{
  "n_kv_head": 4,
  "norm_place": "pre",
  "positions": "rope",
  "tie_embeddings": true,
  "optimizer": "muon_variant",
  "lr": 0.00838,
  "warmup_steps": 200,
  "steps": 8783,
  "dataset": "wikipedia_en"
}
Each number is 128 + 32 x the weight over its row's rms, rounded and kept within 0 to 255. Layers, rows and columns count from 0. Numbers have three digits each. The size before them is the row's rms in percent of the matrix's.

# layer 6 attention query, 128x128, rms 0.122, rows 0-127, columns 0-63
055:080157108135114088109118155125106050173159170136045164119113140189028109140122105183164110159153094147109126150139173133174093154094152130139100111113120080074179125128092157138145066124111036
104:152112104131128151117140196168053111094139135124158098103113168142104156103200150144194186095137126112122134111115117097149111149124144134158085104161135116173137117122134122134110210172166128
163:091077149109134152136143159174072130119111140119178086125131167123147164097214085141163203101140129066130078139188139093184118115076106124089087090136131109125152148149157082143076214136179147
089:104128100183093172140156125161199110094092129109149075044131138111115098046101169198136097149117141143070125142101177111094113111181158054148116117150125100160093089125101159095116127155113131
054:162146096099100081131114096090102106098120156149134178183147087131078095106063117130090143175166154085101137140115124172106120157124107150075119149134128129112110123142136172169106165110116206
088:083087114146111123088130149171093103060111104146072123097115105143033191111104124145109121130128125098123145137155178124098117114130109157120087116202128116109163097127156095177132139178117118
066:132155122136127146065155125135117104113107137126092114095110112114102092112113117198095116160145116165100182109067012110086135139152187142151138109134177187114080103088108165146108119164119110
088:126138157129161125174132154121129113104114142124077108130120123108171087129104114142138148163133139133128128134152141111155141223059170134106193152069128121145096117130134165123062110150076139
096:183054130111140137153165085173085148092125143121150121173154109138129168077138093122110155130132124134118122067151173120167124125108132129077124063106126106054192103058147098072136159118101153
080:154165133131101136095184180160148098090119119147138102155122099099114153108174157082083154045175119173097138105141138138096145103132150173180156177187120167072129098107112110121110101136120104
089:097132106133141131155120161189139110124204158120141139128130110121149130118162116163130109158108144141098111142094128166152103128086142143076102089122125143105090154163159085154070117082169157
085:180135139094115117084134129118156125155168077091075121116101128164077163175090165136152083104109096142125169120119160139059118091143126083138121108167099152172105159135129153069164105193103123
079:111166155171108124100108168160099057126166100103119149066128127120152097114138119123182101113156159090105179107124102085131166110168099155108119130115208107156138182115181105132200154128143143
084:102110141140124120137134140132127099188162125132137202103083116090120128145099166067115161076145130084103082102151184129125105107059113131097128159133126136115094179140135110102168140085086202
089:161194092126124120144145166125123115181123141137157097069087162169142152133089179143132179112099135119134165121134123077127127119141079078139164087134093145156179143117082106120195113072107121
094:170112133173153126171071137123157092128089115151096114128114130113084076085121162101114137127110069117130184134113179124110143096161134177133172170158122150150127142129108161077169045140114123
076:117102186069141179087095131136160134154056122155052170066184114095138075157114101122099150149109145123154085152164083097141118099134139170128101146105089179182091154130142179132153094105143158
082:121149176123169138112092169097082166167097124100158105130113111113102114136113123090117105110112087125126099105117103130134139129202092050097116079061182103083114080112194174163138174086094159
091:167113088115142084130119081100101112057143179170081135108087170120084146128122141129129037107132111106160190135135171125155116153157131159189141129163132126196107125112173066112099094079091160
083:084108139124108130124116119061072097086089136109151136106156143059098130122101123126140143097137157099168177167198111125100120170120141109171064093096115145105180090159151151162151132125138101
080:132109150153125164172173118085124115058119111093171157131106140128155116174147145128171099156101135168143055124151053101178117144112082231114127096130084106131160123137127099062083125127152126
091:152068130121133073104154170128099155125141184150139154162213136134124136163077133111103161105144086148091120071132088098093147190085086171174145120145093095157099086097142174152193152100087136
083:134141136144097112143133151104137108112140154110126080065139138073168186157140081091164152144127186161124114120072054095135111104139076160145133075147128124167111110119139145159071118106131156
085:164109159114137095137128049148178086198152109169181129153130140092064113089187089160131144084109111125128161133143081159141107168098141145167107100155122093107078103132129146185068133166147126
081:127096124110180140133135112118115119141162153169123087152133118160087134064101134141099146166131200153125161142163054141100148089133090152091178112182148158131070046182125108087102152179151060
083:118142151096129115102157151162181151141122192163161122138114168130103084175087071133135119138164149143123132140094074114150143130125108172110093147118187148116144195133088143154114147215141141
089:051098162176159158118087111143189115129118064170123124068120110085090139160105112151087103144074169096155061101086128071102121105170112172151075144142121098068118130137153144203110183195141145
084:157099123067162142162140068090154122120081106105087175024094112153109096162119132198099122138204094156124128125129057124146110124124182158157110144178162120086166117151120123114137087105127098
083:151156164133168183147139141115154144127069087176114126099070118093158117111172116170138132201165115074110124153176098111157139079146106148123123115120100055090123138155107082144121111156099119
088:188148136133096101106119132121139115192115097100088158183149121160144114182132175102118082148144136136135108102152051113143085104184127076147153063103126147107081162066142135120186052092102139
083:116127139104157117111115139181152145118104142150124075137120212214097076099153109133130112129121129153114158128170177105142148173114136128136123089065124115070114118126113128087126099121095071
078:157113083127072146104163152185130088142119180148079084113131119148140125138144085178074107096052160105144143103169116176158118104150144158074120095083149103069122130157148124125092133123154107
032:173109107087101150107133149172171114129105120166102134064134173109139170128112223120141114151092145122170100117144145119106150094134097130090115132126107146082173136229150087093116101131091094
064:154128088117137120162107130113126134133087183152124130085140109110081126207086091129119129145168130139145151091134089133057140167107110079189107054140148099107158053172129162131145166114184143
098:161176148130147052137152128073143093102159172158157109150099153074158116115106083118096095119108114133162090072165109115105134078139100141148134109143146078120111117152111107122130105115208117
142:136161131136124106097119161136139114138080118138126174109123117097166065127092163177109069203138203187137153177154161145127104094114142136106067105090109093142117193084094085096160155048077129
032:137130187137133100162114045119207075140154117087113142180129144050120122076144067113144143102135064086129148186095151172166208147109078139105147153199182131136117116108147143188131110151112119
048:111130164165126121099095143133112130149143171080153094080095214107135152076135119101153177101115171115157110127170067064158118085170084062158118133114070123168142137134150175162114170145186122
075:086101135125129166114131091178109147157122136106168140196102121144140146075185160181119166096122154152094151176184120130182073083135107098064096141145090172136134125096129108107088100126092141
129:105116156139067127117118144166071183174116128099169130146123130105095114102130118078108188158131152207148143107146124163067117111114128130125135108095077095107103090168108111152158103140134147
122:065124111071101136034159118085133189143158108115106150121152123163119059136158221124123138102188099110162100084107100178133146093156175133180147196163098108114172110165151100143084089139112115
134:128099146130186126120142157099119155136101128107099125124107149178093136097130100101098087114145129151061109158118130127126133100180092141135160101054117163130171147117194077174146119064170101
134:156148110176157080154152104140131072155164117099153105081184171171084129163121100096116058182126099155143113055137164103097076130158190102105097155123110139131087114154131151153129126140165137
120:141114174089148159117165072086150139183136152159095086087129118031109127119145149146146098116165184136144141095088120111128077097147153153114175194097135117137100107099074130148087112159138131
124:097133149131204118141170098177123096119154125090128175110092107109154160186154160210083176093141100135125116117128131080152162096133158179088136085121059108145101103096175161116175106134096118
136:160121143086084181161126124116112122145124114109114172123123109102079130183104098179086147093093155202154162183087203088184148123108110100154175135150140081098179170101164155134116146141113177
129:091165151112180126069164099116184137116184095132101116134083156182135165104081134101120101140110174208119135127107120130116120111103107115073133114112160165137107108132148129114135114121169142
126:082131116155148117148096151161178177166096146143078144131103130159108166146122145164142121084167179099207093126047132117174074161142131118145115088119125113127077194133125135108124098121110172
130:108078117131138119158107174130115138091074119171127118094132158105125141132103147127169176126085183074152141166146111158123140131143104089127183125105111115178127111119087114111147088108216121
127:097149121127149139106063133137138137175121120137119099128105077158094099103080157153108151167157157087147147138126124137105124087134161104149085117084122111096117148180157111063129155163100132
136:119135066128099160127159112143134086067121150083135120146160134146088139075134146131148142062144136148089155105148084142178075095142093099116143085134169069152166158181127055126142126151108114
139:213157167168103043102137141100131128160158128122095073087150064127130157138136137128092108139180152151190152106142124104170138146165138084117142126096155125196140181117110098103182124127094097
132:121132171122164128104080182120128118110188104086148156090084100132046129137150125194115153152090094134145159104133119148062143128120095085194085106106149132126168106136116145093041095051154094
127:102164112097129106099107141059138146079123171164156097117136109068132086073205123110068161172080130122130157128058128065167155154124128065162076160146104193160128139147141123148142143164116123
125:117115070176169158065153108112121134103123141123177116090129165111108091119102121143156125105166122128140122121164135122120147144170141149137121078110113156193145061074091035125094134096097212
133:085151123111084042145175133144134148129106094157157116080107156086073107151154221125106147146117124133055088103124164120096107157135090119135158094180109116112078129141159100148146094138107122
127:124122159135079156074114168121209145171140145159183119139180164150144144148148138130130093107099064075112139087156098092184134071072168119102120106109108163133132150094137088131160156166115120
121:185161146134139155155152153122135121124153098098136174145189070088135160132096066111122114129117130124160149145147120133153174067107172131147106170114120125131089068155100124092149096138086162
134:069094121109065150091104155108143139145132093115155103151188104167155171152196090119101080124080158142097179149127126086167122139154088174111165150164127108094100117121092172111095144119146137
121:131067152119155097073202127125073129130090183093112118110127125117101165124139125135193090125140115088155147091094152129093205084151157127065116129107062101183157151130136120085206171144146079
133:101120109137155138165202153133187094144065100126139103150109119114109129135112114180110131150112138147090166116185093138148077139092166114133089219107103115190133135085117089181149098071157129
135:147144117117179128148103119119116158167072089076103089155127115145139131166130165151141113141087181140129094136114137061124061174133132176174103139120218117120164148149084111094112135129115119
127:090079094109127114174149140073130151158089171180086130105131128167145183191062065122111171092194090117160128139099128119080147144145073169097090130117197165167151215154098105126116145120082097
128:133086176139117128071105098172124054142131138077181146138117110146117129154115080142099140124122174156138099101129076122195112174198151140113132163098106060139099168155136162083111178119157064
093:092153126151132114111138125150116133153126156161129143119144136122118151094061158076123145073061124163070184093071160154121135156129133128189105122148155115174126169118144074136150159183165059
085:076133107127127092124134156128115099099140109160055144092102103151096145115096067146107126098131113163072150086162098145131167158155159188142060131185154115151149164127146047150096150180162079
112:059116138143139097142110130140107107164166127093193077152139168170180174119204120178138187042145160119122113084199121117179121090118109109102131062114142141112144122126141063107123159099151137
103:171106096126114090116172151171084202125123130185161042178175108135191148041152126101125102157096133148079149142143141117124076168081176082148070125147087111130111117095105117143131114123076130
070:058114081132139125157138107079120090199104105121175082142103113122169130135118179127138105095107103137124120189088138080140163117171212115151181136143180143058121158091044161100137106112099098
121:147181125126120120139131082120187126130138094133126168167132133105190113125109133129109112133106117129160120209079174118137125084109163129084178155125078101119115134136124147101120092100070185
132:078086148135154105074128130159097127122153135130175078140140147131133148075175114172105161079103160096115156067205122116166131125137114131150108087108164150150114138132131096161133157150145108
092:167176092158113114133164180150136116121116198127043087075136150136143165148106134119134099118116147075054153099152153104160131136121112036094157100124183127166085139100109136097127120110093190
109:087157134126108194173106119134156136179119125168102146120101127103118156122066097119079196126108111150112090107146092116113162065109081091095124145172150118084164116155112126064122158169097163
100:097115165159148151134151169148132103122124097150155100073112128111116123101138079163170132146130108113118094138072098087082081128111080125082118082171157177099105136141167132158137089182157160
091:113117079176157137054150139135138084091144115135117177133108100104120140130118138139127159116078062088107129108166132094179127070122191163125099148113181125141142110127154148080080165117080203
101:126112143155143090143104119056156145083076103124180180108136116151177164133085129091129122182132131147126055130123133085157174135168101151121121145089111131096097124108102089124180168168158094
096:141168106091150116150136142138133112109121072086106155139134109128128124177194084160164115133153065130111097082166149107131115168088113178139177101079165108135156121097133128077172135108168128
095:145130096139116119108105147110130107117078166093136113139116088104156136162124094187128130114085159135131119109140060176146073142151097103136106114189117126088150101141146119193148132143165123
103:157106113119058047106146101086114114095162186100086105216181150119085181109146097107165134124055153174103160132138129107166130165114113169140152128159133061133120110113140075078121144145126135
102:098107080195080157182139141124145101079159149132094108108161117137016146111157132084104048122102113176140116110117161183097136132177095175120127080148120126077153133165188120122182084109137078
103:151078143127151140145080126137130145092111169075188131143126183147120119108131117188149167113097124129145086103092131066170129174124144076156062112046152131103123156108162125127121206110059145
092:087105066130130104148138099094145127088141109160127123108106159095089120097141116142118115156173175096138147195148150099120165109144085110093181164189189209150132141149125110161136083136140138
104:142135171138122099114138162155159125133112118138137077140065123113098169128083084119104109114113096160112123145150089083073140144108107191077071119177114080150115122236180184161147108120104113
108:146093100154145178142089166116116132150169127102094149139114171176148126095149187136191116126138075089130164106118134122104149089059131131186114057146102138220182134135139077102106125143092142
094:125173101143087121128158109129154107130108081069108161153084116151193105148092119165150085168124159161150101174071147140114132088155150173070098210177157129188168154094144095129135054125111165
101:187077162122080170150176101150145132099155144114121121120130114115135175107128154069124115120080114130148156066133197141142054096141126121053195127105111156163127144083155125107142068094106170
110:071150138122100101104144142132132140169144143153154113179075152117077097113127088084107155102139187108175133088204137143103153164121077088116076151089141187107168193109184137158118127154150159
102:227159120142137107110086121148164111135122171130090104150108074092084111137113121106134054140120150071113216135122209193137158132121130108108147079117128120115141166136129113071140107117128123
105:108116086117166096082095091152136154108139098130070122088177102112141120123178106121144100116101154122117136110170139108205109122110114138173099154153146141174133142135137087147191151114157102
097:104068182090155151160145117091098074149131146093098144109142129112163132115150099104147175166115146090190127136146069117099082125092127157151189107132168129169135176144079122084134128073094137
097:083099133147138075123121157200131106101125140167173123155165132131129105067105130192088131175106167105131159020186190153122161115093061166151149096081159121124132091174081099136164113106129103
108:122223145067149153131137112159110100165102085087114111149112135157177132108163134099153127130108129105147160104127119168149140096152115096119145170100171110118087154176129080172133103175159130
092:177181118070113171146126148111182138106124132219108139055119160150169117193112085099151150033087115181107127151119106121101151172174056145137144106129162131152142153099101072112126125133093126
099:102113160104157128114130122131109179100150178145143072148116164148141071097166136142095136095114134101136078156182113167146119131122108174115154139105181137114103109129137077068094137155107113
096:134119173071109083078180129113089092072112129157136144133060149109135148047122112139142163174152191112128117131171124166139203141112114178136130117143088156145186118094090129160123157079145126
101:122164156164131077093113157153159115151157145144110110124096151146092155089144124072119127104116116152099099070166131104142121062213170148150127147091123124149152121110087177134086082190124090
075:091194155148156132174130150125108141133095131102200112066094161146122138107161132145182171145110104104117059123084097103142161074171092146111097123152093087110135144188115120189115116143121138
109:138143147107130132095077070111116168152126161149125178149133117150129101112075142119068118167177115143105143170113112164117139166154107119154132121103053078123138125130062142129175157114111113
117:096049132154133118169143141182122091101132135115174081124153150166118136130195124161181115140101129080134119092158175106158092140092166108024142108141224161116140143115182088119095065134138113
093:120182096162123116084145135141141090200084080151091182116139137138074124141101104105138145113167170108106159103150101104112110094168079147144126172193166141088091114110131142143155126183170147
064:119128096114134066073129056159149122102196123135108120180135102122104144108059163167101129130097101146102206022126150159141147095116129063140081154156130131182123147142192096174160135122162161
076:099155130138082133147106123121127145208094159133172125127063132108138107150122124102089189087145163107154102174129104143118148075106075149159129134102086113108176112178119114130150161115137173
070:147141087138093123085094156068135119100122125140062161145088134107085132162067062139107108149160150216124150175084085106109165102129103147206093159127090173171146124130121092123117208181107066
084:182089059098156083124134112121118123160144104115133190069145106120078099106151137107180118141092099114148176136095137202172092153151119152171136091124149156122144194140128111135171068169156165
092:155156089115079154111137103124188123166153093152051171140097136121140148143119157099081054137070188130153145144166063126110074068139107219123137164185109122164168124168163157072174133183150163
080:122134157080128140150162085109112104141107065120140088148127096122082158152110117176190122173146110085147122159107122200110190099097150169127120111167156113194168091199127108133118099107187100
086:103134114134121134109101090180122127121156126143124119103127119136123159089154188128145070118110144161130034245088137096147144168215127183147028091135089079140096159169098124072129110108110149
085:089104079147169169067134140165096116169113116159115120065120086141048133137079135120104083128137092113164129104073087163102087118130177160164122148178125159170140153133152165110135108166161139
092:205175169088127127125060131099073093126146125116143122165154153132141080123137120082211185109102122101086122121082092089130144113104151129177152090145135111154088160125160125080082126086102153
091:117134058102101136100182138165133106113174107132220146104151118162117114096144098075108160112122111121111170059172126147154123083159114139106116106130191120089167181141140044084171084107160151
081:119155140124102149122179087152140141131163156128119154101065163095124187073106152097149113180084082124149133160081180147154142110127125042107120138160126134109130103057122048155115159136085149
088:197094159098131101131188161123109130084179125100113084219168152125120173115129091135141119117138125122200138107155112091113113103145143090125168136111126170117114126131132123089044087121116133
086:094156135119104121110129082110080105116156104098122188096158093091183211146087135164115147169120149129143051093142028124162136115113085132157095117118136109108116092092106093142156189074122117
094:101107126070117155130136097126131120107135150151155097103080108089151120118159080179145174142099124104078102072135087106134089175090185131118102104216129136108082106181150117193081129078160135
085:110157095108142132157077137116117097139118154110129101089144113143145135137105064139134172150181101182175173173121120107122128150181103141080111147178164169112187148200122111158075128205168073
087:142089075192135139149130050128122116097141143089113147083171111106089152208138126141167125171130139069104139122109192131103042127076136118111112082137116121107175094107172171133104133074100145
088:173109131223115057150137113068110140221111138141167149134136127143152142153134119123115146159136138115082114140055080104113094124150099161159154172138113140109126145113123091119135164143165186
088:192113146148136191142113151134169101141125141064037133108137088135145105190072141096136116156137092094162114105111153119108118137100098137086085092085143168137193188123159185112159051143129129
087:123072147199184134131044148166053123142156099168112103155120116109131140112156142089171149127093158150147130100105139123156091104117111155131131109119105107151178147127128094197155191102157124
099:074142162126119092106075129098152056107115103133103173051123169104113101153174111112186126121135160101147116087163157137150147073123100196145137133190100125099113124153121068193165118124143146
092:092147111088140094139088094105084092126083080148146146125066107148104142148095068105066170088083157148189112104112147157095103165182076116106155048127168150100144097121184142164161151135134151
084:172159097126070156164124139102090119188113133133096158080153135113170133177142146162144124089141141154152136138125098142117131094173106144097114119191111109128211114089186094102159169065136102
090:129112099135161098132095112110107068165123067110111189183135125157147087107140160096090114100090151108108122104112155120132120113115138096159172140149154174128119150145102116045147100068123094
083:110184119142135124063117128132124128094098074103114125132096101143139173148119116124215140116136144130154123149142162156171123119179120069107085137044132111080087120142125157126129233125139084
084:116157158159175116106156132137135169138079099190087139136140110134180116106118162186098166120110175124139182118160069170136139184092145125089166146150110111116117112099085146121104108105098074
090:145185138106071124132104126098088141119179150131127097143194192194159152113075167103163142127138123166129104154099086080164137133182116120132152110117065141183128129126098127146119160133112097
091:084141143129106131136087139145083147137126125065195161173115172160147122088148182154146161166211155164145141122115111131109138104097122040150140090140071137106113136149132106059151145114159137
086:099193128157138133181105079129084094090124117111103118064098112124125137133070152065207096094151111132137148167107110142130158090215147087106153098177095063106141146093103069093174038120116112